Weights of a small GPT-style language model, trained from scratch on English Wikipedia.
Size: 9 layers, 4 heads of 32.
Training: a variant of SOAP for these matrices, 3028 steps.
Each number is 500 + 50 x the weight over its row's rms, rounded and kept within 0 to 999. Layers, rows and columns count from 0. Numbers have three digits each. The size before them is the row's rms in percent of the matrix's.

# up: layer 4 MLP up, 512x128, rms 0.176, rows 391-490, columns 0-63
# down: layer 4 MLP down (transposed), 512x128, rms 0.176, rows 391-490, columns 0-63
up391 101:529586489508467463451564537477564409492491509470535462531460419502431541477423559426515548525487518570489445509583533581505521567459504484526554458574518597367506587517428463532524547532550366
down391 105:445499501536435614429590453539567439505571541441474418470478468510478499513582387417471491575429497538460469446537419510424394512576465514409414517504474499454552482547498504517495485509539434
up392 093:470527460540545524493524500502529459451473439522518483474527430490474537516563643536583472513556487534501438481485501556543431469558375496620498574536434548453440498530492496526483431477433459
down392 093:507527535454570509475446457446530439503491547476435508473497464476532514586475473550399543588543622432510406515515486490479457544397466563474474617556515500455534474468519442585503519518522555
up393 100:484462528523478567514492440551514529562555536526526539451382519536546570388491519593577520546456546538443501495561455432504485506529486541474517492548415453468546469594543468577466514512531475
down393 103:560489549521561505424416554495563439478478528445545508587529427480393464594472439465485532460568478587559515441375553422492538467500514472488445458461490550521553471420492602520540495556456538
up394 106:417474433533477493495440513540570521612544487558565538451438477449547573519454556468484620547428531495453485577447410484555528438484434407513527526432446510399478439557554481398575563457530421
down394 103:439449475462540410581463536599486463444528493459503516547494443486429535451575432496398526498440448384492469462531433513525403541501441552523458438479537471511488547552459562445516427436466427
up395 097:461519536488519466529557474483556575524528510499517516526482484493504505537480415488433502441452514660530457533527471488541486463435455468481531426550476463449515486504479549500483529513585480
down395 096:498480482478463533561538474445482650507486606525519551450491495473584472479521509450498487641442548480515537516592573464507413483428499549479479524428494543521522462569416536470556563495518505
up396 113:494458430486391440512480483484528550467485517476470528481515604546495443477521552489560568506481430496513523525471424592478508527469594474516503474505486502496590380495440567459472551459591538
down396 109:511449426544510578616471433493416459553516500527482550541462445576512488459458399419520485507523528449584544513593452438502434391484424532492519510483486563463491484459548481483500529520528470
up397 104:571442506549391517401431479505582447538521515509483533450524560488519431444504545492547539462511493464544648567508435518497567445565462441574527527449489530534528437407469484450504498468491530
down397 107:490584529511493459589561571510541489585461464574561523513593510511421455461553494423564465412580482463398483496591540505508496472478450470472502483515510537473529579377439508510449524460498489
up398 091:467497574453392469547518469463504493552582480483597503461472446530394564439668446461607476528541499381425492480515539546585408517439441410546440484477382502506493451498505560494528467555516557
down398 089:596436491431531513518493518547535477487517419557500515495493562446573433508457505526535494408496346461506490507495578386497507424484461512558517477548587507547545560450579521570571487444469460
up399 105:581525493392496513473521460445472492504480505487426600522428429558462512487513533438616442532361440545452415483472539474557469603514497512483466515492449446544498491510583523509523468531515521
down399 098:541470457579588378430484415522564526444489457505584445502468601461489510536436509457576516462561429541515533457566430435556389553504578473412480449518507570541575573494446470528436527611495465
up400 101:555566492420467439401506523521471535631480533486546426511440501553533508547507452406499443520472450491479533501551477541454490624525421460509572517508415515472457495510512534568478435549340419
down400 103:551501487447442517567474515591549382508515503505569598499633522473581456551481485493596550602590523481503515459539471536478543545462491519412475600480483490516437417468508521479586506491585548
up401 102:489565470522496504490392517554566497580499503473436427571514502480512459518450510495529494488539507537447424389615586481544531419437566490544489452536437457430574491434508567469582527478497490
down401 106:536530468462504527426382511495507473568557508455493456517561569513561551668494520538459407487560556411520410508480527428590484495456471532523536565480454475457605512556495563509454574450485582
up402 107:510522454478483512527456514590491454539431462482536530529537445483364539467507486526486492563490551453552515550472389434411605407499537457530622472494468422486422459487502518457551498561508403
down402 106:422466529491513537618561431491482496502526490458569522531479423510580538498514583574435497409525553435475485575527480544594554416536440559543402552470487511487501481519548484579491451499493550
up403 098:502532491468458606533436384378570475435589480518575505509459509437563495489530612574482503472434485517517481411509570493511496549487539506522507516496507512447467568525593370431515464448540617
down403 100:536496552414568463514490559429429409525499452494472580462477456574508533427421417436500607466468451598487497554517478436582468586562503592464499552551559493528457528542545500468540394516515461
up404 102:360535535451555490551467484505442478507511527481501569487459533559491526533417526495480573436508484498478477498454492591391452519426515488499490447549538482478488549472549552465605433552565576
down404 107:391568475519550538455500433541405553385483541450490524505507519428337481517451398454557453387504530517471458500525515445412475434454483566492438431511507501423516532482495502480504515491441523
up405 093:377515564503468470508480551591535460419466562589435579590410477475450495548471543495525426494463491577606514536587478529473570473448451472524555454561551484556453513547515597454524494512419457
down405 095:523520528475441604511402447502506455524521568499463507508453468472452483530498586561482585530410524622596530531435466529490502542570520474514551530479489490536495551548607474546493486545472503
up406 096:431500492497541450574486472499458593485460507499579588573579445472493507486463473483519483525398491449560487535422565389451567563479472474453474464540517444469524369481494544450407501509475484
down406 087:531488457542553579577486559479515468468534476532501424465572513459420471482631457496590503468598409532538477504522525473409500456455508513539516548519473455368574500478501385558542546561504522
up407 104:422506513549507510471482413512519537500544459497577512519521483571528501495535432500458550476536497467476488594424437595444561458524452568586472462494429498464464431528575503460483492512547568
down407 098:506573500448468488423552447557497570510489531521499503496536466583523430491429461476586488505532382444412641502505525526533414514557495494468618562616510510507516528438490462530535487527481515
up408 100:494614429481459508437541431543518453531458495526409386505457530471592463461452481492470451484410517507562475489540543525497615557447451441501560535524519525496478563491458540444538432494451502
down408 092:494560464422503492523527506457483526474466444548453600572573442533532473536528565538584497457556540606548516577537510450500484543611631469544495512452513513468557462513518422552512512517505504
up409 097:489512410471498438498482561507499518430476443468496476525452561593452552535527595499468500540512558570475607561488489471508442442588435475448556484541578447520560455464532403515424532480550475
down409 093:484552515473504523551518442573576390578471446512486428443431486477495484530492533484569486539547608458561555540450515525540499466525519528528430454504472509524559432563467490487519470504512484
up410 101:469462569535457463519495644411543542534541438534526641489461515591548549486500500458510471518462431438490487482377528513483470457403476471453483527471446506491473410488530474486450446567477498
down410 105:475430510499531526465434651492561420449536447544440480482559444478552528553479524438514477457402565464489515477525444444527510445459525512484435489417442606556443424546555474449480530509531439
up411 104:484565541522518540517501477561473501441546551544419512571428389499450489588411479541534534491505484515609511522464566496558421471572432552632466511485518489476612499431479600582459491507500521
down411 089:539460459480482482585511442459489588542492456492371521526470524541479529513559501460508439418484540615587502531526498548439494582569501510464539519431398458488516380446544458480498588471527465
up412 099:520367498530472485517588562489510434566591400491405487599592486472565544412453390492473479465507528535532518488497525538446601494545445474452503583552541463467493516506496450517595436504444482
down412 108:542498458474399537487496452538437515432430475532512587428532552419537529405440490433501494544422472408426548514491508510544488445499546513519537479552472514472398505504435417546408484464567517
up413 101:527469528492423563438508557467469590561568428452396473512433485472452480502510510586557448527461491640375478466470465595450523490501548494505540468539490547499409419478425539524500537433469471
down413 102:479454404516525479505537481478426575510576549503555525408541560558409578540420446455440452510369447526566532475565497527507443497456535515486534497519536515538579458466530504501526466537461562
up414 091:506409552507508496429489463552545548558501554520467567482394509485534482495546518503503405511467485515540470508461540539473549454386516380482610459486463463438464479455394512408553504541483402
down414 089:474537536437529515512502527509508536494499529379518524543522455460453576456506538469486485575526488414587501576427524563499531578464530453475430523458513443605469460476497519476462533551486465
up415 101:476538446489515515523500440495445440502407486420592572516476531504482426483495399500448475528499547450510476436571489523459463505487501491510548494533496353577516417504452483424546473410582457
down415 093:462578511454526530369451560470468543490497376471538429492468564555473498496424555461508538453510498474429520537583580565582413604553572448513541588569580470520489428506508574508508526530484469
up416 105:570548519455491505476535424492586524383501473517529486492520513399505482513470559498473546486439542389552413541563583538492536585468593513602568484506480501525493564453476444502485438601388410
down416 108:529436492497439565510470511485442392526396504441459464459517523491529501456460492574524539510482530431500476515554470510404574500556483513435525568473534473449430495506437593479466391535435565
up417 108:470492500476530486473554467467524437566463530595453470442432414467520484470464490518521489489473469426455438461537610485440444499465478457490479463444453452481599516549439553532575480568604554
down417 097:535538455494478491541484493555496566502449402530520619465547501441498542447502462494528512625458527472487512494472433508480483405517519529504517399487536486518463472525416468528409520416437479
up418 104:489516513442559404486478504468506510525464491458499547517495527461545489486460571508559579640464523475545530507521558418426458460496478473573466497490474471443493543546451443477518442419484453
down418 104:462531588536432429497468509587532525573458447474499487532458492587532443453464452579461485414573532551420439465619548502550477551533507540520506486595407443474541562524565417461482558539369515
up419 099:501536528453436437522544539365534379524520490454472584559542413474493572478530561532621568420515536524459410571471515502526477498416532511554480466609501503497505489470474526522545501519552400
down419 103:519556578397540515586500474617558540496507427531454472487406513469504526505609503523450413540371542529472469430442495515496542613493512460484547515522481507548514496468481513482538537499527528
up420 106:497484546500492553556468502513476483488509489483470380474543463508433484401540514442453469546477466492440558479626585500511551469507529524496498482487482536591583524503467595521479517506452530
down420 097:540575491578470435567519494582565513413588409541438498505485541442505529474571544478492494421549584506519509437488510447548525471514519421490500395494524546573513485525482475522473481499558553
up421 093:523522500487528405407538572462582499526497499608546538586514528505509474505480400537457513476465402450546550496435460468548457513525510489465471433528483535516512468540581496548514490451539514
down421 106:473628583437502379422506493498483589469493536480404540471491528476453557498476537464562500444495506453403579522413579435490537392416474474525464563492502524575461468473522481447492524474476621
up422 103:505518592555464487536494559444526595549453468629462452492418567489466484443468533454502535420462423486473515491523563546526494510477572495573502463630494496527520604538511497444475532464505509
down422 108:482461489393354437619553480565476481544456455467459471506522517510474498468459551572506447457551520462504547504524471517493504456469546484535480528515442563570532494466537517459519560536590509
up423 099:433476471371515566567497555505566528487482401532590508462565550530557474533413439558477486554527492545411470524554471532539469519476512458521452581560461492422479486509516426515531468486416539
down423 100:476452552548486515540494435538468556524524463530512440533555539519465584453428501515479457497468452553564460415438441519548514523533534416443452457427476536446501543462577443528518514539569425
up424 102:546418633465551411480467449505403485475525503507538510505482513496427465568568427500498477447466475548566464540576513523510499550514553440527449474594520464537496536465526469528388505552457441
down424 094:470531569506500498525585479450509400500455539549600444477483555443366517519485518541567449491559428438545432476486468476539487479441403433482457610526489566508447452546487509457494528477460517
up425 099:514568590476565507431408511570400493429565486452588563503458467456485520424418550503515473435454451558501522526554517450474525538590429543492466541467487589548469414444479552536637483512484503
down425 101:479392563491508478517483508464386577576489545532509442559448557516511421479518510439445507470489518547442413498566501519452534530462462480458552570451433437482528567519536422499478568542523578
up426 105:450499486416512522520480478633460496424531443479505492537435526498523517550553456448511517534505467468507539608530524556527550544550533579509494576526531492567562514561467361598560532441528557
down426 101:396472439577435520487553493470570486517461523524497463437503568578528493445489506439635468561473454506463546465469503514467549556480563588547551514513448516475533512553440507529495536560505475
up427 100:547612533549493612437477448530505477454561519482521526478520514470531433571538559482503524427471491457482412494591574451516502462498461536461606533510582523399493530505479538402591510521496482
down427 095:504477487534568449465483515504440554457488522403423520557541456484462424497422520539507538398522559382604516453444462427570494516622575542519490531525518553516532490479548548471537438579466456
up428 095:543484400421513520484518600417479460510504603490641462396541525468420462513443514487487439484490476529573551514552504496476528573518446476401552390535548543474387510594480595495538462472556506
down428 094:488514523461488518516583598503515419477482522499400581553514547536486528485526581537421541495527385531437491469485423456466465463475442511486553436422464411518429516495491450593521482478506511
up429 102:476513504508537540500498518514494489427606460454446465486466491553506480462422459429551471535494417435486495562471505514494582425369437469482493481502499512383567472434525457484546586552511594
down429 096:484494555463544492539477532436433442437475530557484467493470469531467548483427525516449560516446558522655527474447466483542523498514504423432498479552619477513516433506534492521483586543514430
up430 108:580513525532476418538472495539497526563523495559513490540465449511438496548428460544598408450561529612542544543445615455577504530411457521538520593595464531598526522553534430516427576453499529
down430 108:484558389469482501521531501390527608544546498421549491500492475515511366535578527467527549451474515492517555563498436506555463423516534466512447448436467527540512554528469583511412587492421436
up431 109:520433520532535455507536571388582511493466452494453448522564546450456526516409582434542519461498428488486513481557502480571508512500437551500465557518569536407489515538422482529473523556456532
down431 119:533483481567467538595552605555581563434465500402574463525509532513525526461498469418478427472538493497499540544551529460515502504463541558468506434530447474577427544519564569564482509543500536
up432 086:527484540582463435543482549524506511547587486493487487538563526432550512536404572499586493528475483475461544489499408624435549464425502488424518521416558461517491508605413449447411527484535520
down432 088:516539508594487539511402514604574436550475535503481420487479460510549583437471470476478522521482545490439483514469590504518502501472516590468485448574481639517518452498499654422574442471522611
up433 100:480423468510403541457371459483497469507592439512576510546456493509484478443510467535431559541450483552483505532531418552485454446526403506474444569536608487589563462464491526570490450505487541
down433 107:524472496503442388509537531464545444535442518471430495458450424417529490499442561445539563467496469465502419462508464514462586567495532564487503461590479381564549430592529509474555532519527419
up434 096:561473498402452490544465415544542519476435478415421463549568525493479428505568588424426561434500472547522455527441579598463505507520469462486505611436500475498551520539424517454453457466561566
down434 102:513476388333513503521507553536473487517444458503522589459570444498514555441421497513451571534410507484545445480527523594462377521476548415455506509529507490479497546419558481516634536550450506
up435 096:555482487545526532419482414498484572587578450478561466507467443562534455517484463499590517570579487482439466600451484520483530523572446532525466576457501490532507536564508423459478475626544526
down435 102:499552575576545546593476443560566420486475538425428467475484555489422484501438539476495549499548508475478512518551527496497486498528445515437566519524504517485460476531441599503468587534491526
up436 102:570572427570522488510400531427474507515579438471449600476482456626502440464501480549480600375485482462522505625529573531432502481515493620460489563464513487503511498535502401519551465496534464
down436 098:580495482542544464584461505408532388492501438472449551502463429530467479509491456537444523543567503474466502400399457486569466407491523491526506451440633545471520493555562562596489452468623466
up437 100:488494457469543608464605494484475562438484488493533460513442439527488495457519523536470452435564565410464539513614477549442452426422451408467606350572537408549552510540451428407469579523498491
down437 087:543498495536487554561395484544540497565480506475470513520499492488522510538520560531519477554490496434508522479573461446492481510441564519421463520484434532515548347536491513541565474520446541
up438 098:507457475503541453575449515577508615501483528541595574457491507432481507395521538440529422546480502394516532473549561474551604436538512455506528436517449429479504495473544504388439506470404463
down438 090:513554500505433653517477549476493476499452533461443487481499451506428446531544503492565509473404500485470507526409469617574468566509487446483583618559564475440529543431565566582567491505510490
up439 090:503503490554516412525478422475475485552516476502514514522445539439408478534450489503472513605519539491501529493457346566481493516521425403596438477548500546443452583493482403514477517475535489
down439 081:542581562472529560536403494556605478547515522509511533478504491524546512493494559577436494611464458463433486514573472543470543578442511594473537531564388533507538489505579556495637433465526599
up440 099:370564426531511432430462595477452466506470491495528486445489415611500454549519547530564451523433492566433504478497554507409504548472385480491460476538480461546500428590481448537548527434549514
down440 108:549535508492393554426431528497545460545450514460484544517443487580518449488500576523493497444587571581535503504491447614397486494541520455542480486491541464522504387518537525482464520551531478
up441 100:548556489496419397536487513491445559524497467394509511485528486467365487526510621548506521532453447598442452468470481473455494532597470552555522581558447495480495499464544428446476485555462488
down441 108:500483480543475665525540518534492488474460476555554509490547564416442510464529426556564519475457520409419552421534426397440452491513589495423477458453496489475409570555503472527509540527517548
up442 105:468559566560488535474475410458489529458393567509417631571609524523447645511489467458509564531434504556547451525444462548408537455464424540532499497448585523499503515437502582509456488509632487
down442 105:548475567626440483532514513469520491525419524424431603478552399513504557489457482463502583419526535522453378520549449518390507536566547490495526550569425472468506471562505472504465480430521478
up443 101:453484408397491469450528439563580533481573453432516449524552401542419471457509466528492521572462473459513497468431528569532513580443531545428482461517474487513517511545467578556551442505495489
down443 097:476479427572506513548442553587544530460493543504598589491491472487480494543518528452560540479549498517543606495479505514511529485464425432549428408511470512515520462485548544409525488534385501
up444 093:458457537495492514570530479487526510410468493420567481589482521384524534474548446540557458577397477511556439526534483561512499500499490450462436521448481508469497539581522479666459581518611459
down444 102:404509608540409555540609458508488454514456467402459501444521576505593457454525571447425511514527476462487520426568563527478474518514518441450548417474454537468519536503529564572419424517492509
up445 099:513481511465556527561453477415575474445469509487461600516529477595464456533488464521579606543485418537546502475505514437439436458551436479492500476481593463520481577505464433585432523519563410
down445 097:401474562595531445429519624623479448516512560575448522481431529489546508462418480483490539572540503593457457549495523520565489443583511502491502516464554477432447540499453519490516485396470416
up446 106:481517466489560408508500445425514454602510441507605528511537523503561540539510543531421511557480513447484478468494536522515527502583510590517471520483553538615493479441490532418418530534496475
down446 105:398495511445481478484535594428501534477433499517535558531463578554498449520544523574454510496551475559434522623553363501573570420478443547469540498472450457559512526549435501442428461553554600
up447 108:527548467452535410540483547489522466471510553487519488512633463476515462611547465479547438504388553453443476474518534428520513540491503534548410451462411477464569502459539470488430521454501437
down447 103:452514462439539436551397577392474483511579464465537422495578538515477454490534536500538455533457377442389554558422437501464450555479536475560494524458562550465537499421512560561485490497456494
up448 100:546420547424439486513476459472471475517388476596548480532492414527547511533465513557540411466517422466537572417536582423515618489495466445496461460461542472435547542503482541512504524472570541
down448 097:485518556619519492435389546471496567425537547422504433480432652520531531521609555444501487576451457551449520436512495472485511555452556484474559380469556511459516543421459478460530481504485479
up449 111:507496572496524448531488479540430537568525516490464445498488492512517581360477481468557568454495471457627522498531431461460509521431522414453489471488519467433485501428555372503461533549448546
down449 102:524603485605531504510440474421503494391579501496512560503446501472508431407458487543524428490543504480544494428478494464546485527456513400457470510461572553456544523644549586514455447453543504
up450 116:570480511500353413410508403480513517519528502537515458488536470522452563581383507526459453507523453611616417496463467441459434514535574428524476502519488451467493510542427520615475563518579558
down450 099:468510500443434415473574454509548540484547581472501494520548559485565484537525620546497594513530486525390476503455483487519552444608470470464480494471517482470469517436456473526433535566551443
up451 092:467590475516500459487530472475503502603498456476483515521425529543426461495551512563480504529524526528469443615474482469464572521578486448370504496383570459516513613445441520490437509618531551
down451 100:481500516488488457456553572468421487511566554470455458458543533605426446502607528559380445505486516480529518473499536496537504523476492535540531563450419487543555471537603461516554519439548559
up452 111:465474496479440474479505465578549516560528493561534445530471485539460502545436542478519429458471451441397487543500580445474361462477521547416478610465474611507529600521504455546478462527459426
down452 114:557567500502517570467486525509416545472481400548516562596532486538446580537389460516560531486542440522462531554476460500525463562510507469535386591499459538503442493412589522447564459556471509
up453 099:538481529532466544495539476486539460551538464514447545458466502512421493435411458488498498505448556530437594493546448403548474480473436503539480517498561468510483555428559492491416532547462428
down453 110:440449402446517589488584564520488541433478474549530470559522561528421443551545427499492519488537473595521548645469522456482405594594512500562509489446446519498452482488490545553448466452488599
up454 095:524508457493423526569459408486566518568556453500387523541512542472470471491416453525491513565470522422443496481532574468589496438449484494417529449516442413485451449578553498501610544509522453
down454 101:536474501547413454482444553511460500562457563341460493547594499544485565463493492491538585474447482487556432537509326472540528538456503498519478515452579480507509456527505462488479534568550486
up455 098:474445473546643461401554479498520479461522489576533526475484530516484425459487473535503489465530505498514477552470460530534535510550512450446403510573594589485506508441488567518450492431590487
down455 086:605513555596459479455481525418564518592423521447462596525454492518519485473518499551485507445438450535529541461517414558479504479536506515446526499403448503474467492461526423517495515453530494
up456 104:447523493511502555466522486488525409450449414516463483510548504504566465618555494473545510550519539490429513479365628414511461483526441517415510554518567437482478397534460547494406476526472481
down456 102:567575473522518519524484508535540538561559504495519583518555547469438565498515404429455551533521592566468536570459592484521472483414488504427584528481468596660521507408453546455483566564525457
up457 102:507528543500405555551531591493474520543430356543554482497508468534541498610484457488491470571496513516463397453590563403436411487476444440468485551570468506470473528612450524488501517435423471
down457 099:608449481492372414507501508505462480556570466471523518469456486605444426567488595497538500540516528547526455433512499588486484531481500431503529554511504455387504437550480503517471503504506564
up458 109:463522480521407589572523515531535482569478469496518496477464608483476591549516497494502442474415479503505547593475386493492446507519439535504488590483497477440548444460499494509467534565533506
down458 111:469471554424509507572500525563500479492568536428533442494449478462475431485475593534548463486479504601428472505434575488482465581482540535533535461462605597452422551469554453476546483388522509
up459 101:537572442474499471511471492566483467434462483606621535463550456481409546420449524513485497443510508466495490503475464545441517556485463349571508624490544540517487556618536478496554462468577568
down459 105:507533521518431533492472536493434539516538563440435533521392500563522473473546482435528486555510544491534448603522500482411523456486470525527537445434543426474460423470461527482486467494526423
up460 110:381578520478431458376436509495450518560499429476520481540486499490589495482450555511460422619445624492469520466545499468481550485528526503567580450530502505512553572452535529467490552562482474
down460 097:444499489598536589579540534548555526484481540398445577468497578484433580525504447508504432385650508484486602439530527501506478544523498547546496456400552532447473476511451539543496437453475540
up461 106:524474552505496573424544491571548508529479600514547422558485517608587462471460410565464478489493494505457467612568465504543460447557499441431460531546485431475463475496538434483439500503583481
down461 117:467461512509503536457526351464499573565485539510452511517484479527457429520471452510491485465578490531517438526492462502442511458495573541525555553577455418478541514517465457465450568548505406
up462 101:523495396443539504425441484471484532497516485505420468539546475491543537459573523552543457570472528564515433460442586541502503522537569479559501467514535461399519496494573491446545527491565522
down462 106:432429487512492428515567526513480521549440438460513557436493473420481500371366520450453495482444429519418447480483503444517460442465552494479471466563461482559492471463522500480555451490512455
up463 090:405479381530466475449505462510497521395523431561473446500412495518535520535455445428522484510452491505568500457532536590392569609581487479532563580483530443535564534476479395538416453624413473
down463 095:499479558561600560572468485558546566555539473466452578548514491482460503482499489493545536557612531534462449595485464545530450458507580550446518556421497528476478471443469613451571573487501600
up464 099:533474419426495501453470451510428493546428537534560525425527486519551538381501524551472498494566404540441483600482470562510485511435424573453479430494379453421516537459394410495517516440606526
down464 105:496499469496510507507472529530489464576520463467531460497541515562524546413555563500412441586484548576529513424519465375462467551508411553466500462491427533453454446484404486507526577474491583
up465 086:467500464543516601505516508477425547582513497461474475534510532466435390501543447391466424479567549551503508476472416598525507530549446514559500473535434590430529552522542561490380532492459549
down465 090:480523632562480576497519559521449450594550555513530529467506486572503555488493496579474662454429609497534482497452406464496540554530475516557503549524506472558389602499564450482512486537447502
up466 099:528534481578557472468502471445403523546588392457464575550528540595483520557525506510583448491549429499493509557429588466546506450513472541623558463513428459461510506536525516521461485531538542
down466 099:467515531463499533515517484503408460493476552462561444451507485496471568521505440474477538344431504439533508507555535533432501572427562620427559542475534568492497519538489495444480511471400483
up467 092:506645522429465453582473537565463476518528502550430470566531633380430464575460478470564548557429494537486507533494414460418465527544533429539538527467511485480455456467565552450537449639473485
down467 098:504383479388513562444485400420518523586552484478533486469503572590411590530627497552475523474519514527513441481444487515471505489578458576436455492470439547490418512479604529463552503508478499
up468 096:456586464464517510515484479511514403478496543473476423513518520493503472484523484533593585488436552525526536499451499500454475502547498572567431433543564581449555447467430468569540465468647463
down468 095:538522445476515595525523571539430401597442477436376513422463477385531427566419438481436497487527557554476427533416564567528508506507454489494457486538511472468504427397493559449552443543548420
up469 107:514538444512510459497619510535547462428497515585499495510542505511521573526474411527458454504478566436498446428495464568605518410462491439520555575463499502497595492456534534463510437523626464
down469 093:526513532484467432453514486434489479542493545424522542527504613489562542532465475434444494464471523564459527436408454411473413592455524521532450576350538512536534560428601514504464503487499531
up470 102:527541538540444523472366401500468529471507436435505506486428513357479530546515431518531549520467499483436572522531526497501570453511534555460585517534496434455585570552536509603489493464459480
down470 110:513552424625392481568444468526473525472473451489437489487484468421628529543446523545510541538525450476510612457555564452534485444510454537472500468468483406521488501453555439513478482508591536
up471 100:503467505497490482425409411560550520466477509534428459548461484392477455447531401386465515553518475466471518492547517540548427564413518475507467554444425441493449535415445514423590479543511497
down471 104:525547431422440449529623497573527520486497479438524562427514486581413523582561517554490531423545531504590469507513505526469457550483413461471531444487563513421550425552473531528533554480521475
up472 100:466482565395433560530516565436465474442488428478437489488435441540559507446462583539512552444490569592529547554518529590453518570529547594454557528558421419563539519440416514409495414439466483
down472 094:563411472465487502496526500450455451485552514606519443451495507495509506503515516468530530500570510509553439554517547457533436578491536518527546538543444497463515535520377430500528469545513388
up473 106:450503440543474540550399463471507445479588476500437533491524563562500544455472514455573512497432452438563521470553452488404454489469449457421660512577597515490563511393495431470531516511517482
down473 112:476414394494419542583500530560441534519516458620428517450516510535545455529502566486502502500559559474503518523579428565447430428433517624528585497527430581523402485434509411536482486580422508
up474 097:458580571475528491475477519419438528460481442477449433482457506466488561491527592437635481500495528503479486549541482592579452641566455511362444500566445529420564485520506560504516495396564467
down474 083:505464498472506520500539561567587472496433570412492496501498564515577413544434544534494597520506542552472438506479527475492431420499454456412508520469558473464391487608540443429454447467513471
up475 100:578512404504475557515549519508555500476464445397351631450517509517646450412417482540584497559470430506508456492450581521482522440402494402488481536520501446431475476483579566388476557500475582
down475 097:425557507519419470518425544510458442370481487475579526543544492482486525480520528481531539500434446577539544434531461461509475499486491589530435431493478529562532547501496516601470520413440558
up476 101:484541404470452483540498458513431497571560410555485568507484540554509416473558438534529513513446587498538464452506514562417467481507550631502494488490476482514490545451444502491544508559552448
down476 109:487509461581579584492474519553492541467526429503400447578530558536593590544592541422458589459502497506550547553481571493538508411437443510434556559445417554494426438467515544544421476474483529
up477 100:467439498506490485588530506555574509491579522497449431580454541534562524485535513516541471539510486498372584492472515504579543554518435536514536497538519491462512473509594481557443514476464495
down477 098:482558484501612437479516449500466481474469461441554575473547509555570483499481518587514469544540543537495452544492498467461423477525568448528557531488538466514466549425512529564483497510476494
up478 099:499534459508446436473449521505494510521604564552539445492425358495482485511464442514552491450508546499493630465441493452505487461568426478481516540461522451491553585520419425531496420500549478
down478 092:461488607464511524570496414502581442412532560474469550448518427545524424499437471564417567500549477494475508471427441554511522465505444563490529540488617431463467509409452557575587509510524522
up479 105:371516566421492490570504501504530519526628478521496443571536550442418468565477464516419475510487474482496520507579525579597443572429501464488464445536459546545470583509521511531439496439412434
down479 108:575524537543437447447474411509511443501492519521534507526551480480598567631467506504512509550469520460504534458440487490436534595468541524482521561497536486504432533386445602550495468562535445
up480 098:461442489517518448495495472518526455436419512511486530584546585453498457505489449512424524564438473527487533526401474484539521534418480535509445524513525505386444505572524532447440394653483536
down480 108:544545439478517469466505441501529538577562508577581459476491467509611488499538526494501412546450508430451482413532567464509500486563443552533516475467404447504606504498442515539503543493488464
up481 092:528562535495406498496479502466478505404525392460471522557400524459471558507555460485567554540519469597616491437516578580493484566465593503490434453608420474537557455474502576466540468456528504
down481 092:488497429503566513491484523544504437489540523440496518555522518491428532613456437415426468479443478503444489504526342459570512475572535460435516577498502415556441407462580426522504530465468529
up482 098:435568512497417384483470588515524542531528470584547490455427469520441551507486646466464502442498455537602510574437487531558549531477457424536559511455441526474437484521521513491505531462532522
down482 099:571527415477557567529583472505481435525411525471475460523583597527516536553517482497570469520507388463446563532488466498485400462440573531529524512484493478452463471545474567518436402569451562
up483 095:485524431490393522554499515567541568558485516430488479478487466525496438438497651480455392506550533514525505544560443433521457581424486481424444455548391514532492500526487458391502515503434432
down483 089:487408504529501463557371535502440467512518575456472501527500496496544544553508496539469493478501535507584469564510475457470500485415571478509464511516456497545568456418522492540570510469464538
up484 106:464503541517483514478513495481446409570482427546611405598484541382558448459422475452548461500470572480457564541549533519494431537537541585542512519571537578490559495534447484399474508480541475
down484 111:558545496515490430522541518530463506595550495523508418481460443530447477448450454456537395507518560423503440500524574477427490407543504510531545450509420497569594516481548482475597573505601463
up485 104:441495480422558489507392515500528457575494428434551476501520494519485672537487547517587490485476501553461446435460487500537391458542422527528424427550456542537601459477609476462506495475544537
down485 100:520456590553464541544558576503501546470526514536400522524522332500620547455518543503456516549458524489582544457473450474490517384443551414508506444517521397587501516529406460438489473490519452
up486 100:509522547465580425598509502546473441472447471462452498459467461510432582463533500582528628544513471549571528479512505537498527454556545451432482495460509439583557476486459541458478486510527444
down486 094:495575490451496533462486463447501430488643497558474507365454527441479421496536521500559480621516610557488501476537486530462509481596519501450516432490503530505530483504513430516416470503483475
up487 096:514396527576482541556509456499450418449527507538563400516530468484431633568527579515443480463568512463552497596450527564513526443561536568548549552500526425470513441491438492426483466579514594
down487 086:532550585533476532477519530494611522559433464501495602535551444458593451440446560452568545443477519509491513510464440473447520532562486548527540366617608511554470490531574519549479521379522466
up488 115:525456539556445519450625569491498534571503530541571498442442501561472432530421520544510456447496493545483549508499567494554454592517413522527482513485466401459511412569546510497489501484535397
down488 111:576478533520572513419527586492612546425465470590516487475529563474480469572541589449505521509472556568498494485448455560524538464506528479354566605561426496464533470516496473539468508573488566
up489 111:464536508437633470437476490423472548456437472580446474521462564509472498474474552383445466463506476532425553561483507551545461539514501513448509578526506428478462546446494556490391467538430649
down489 099:520426480503445593438485470567542460504522611452539484466522506568397503505570398496461521458464485497521487485441584460490477545525531439563622472515510443533473511508464603414496418467494414
up490 095:536541497480459526454460477533439527524434495619441453488610477459489505481435556563536473442483488482485459585478417430517500448515523474465590553524534570450488417468487457555429374514456530
down490 101:456556502477498411516541533458484438525527501529486417460570441508556466401484496452375578548482496501490554471435469463480570545491540406484494429513620519598554458453453445442488526534542466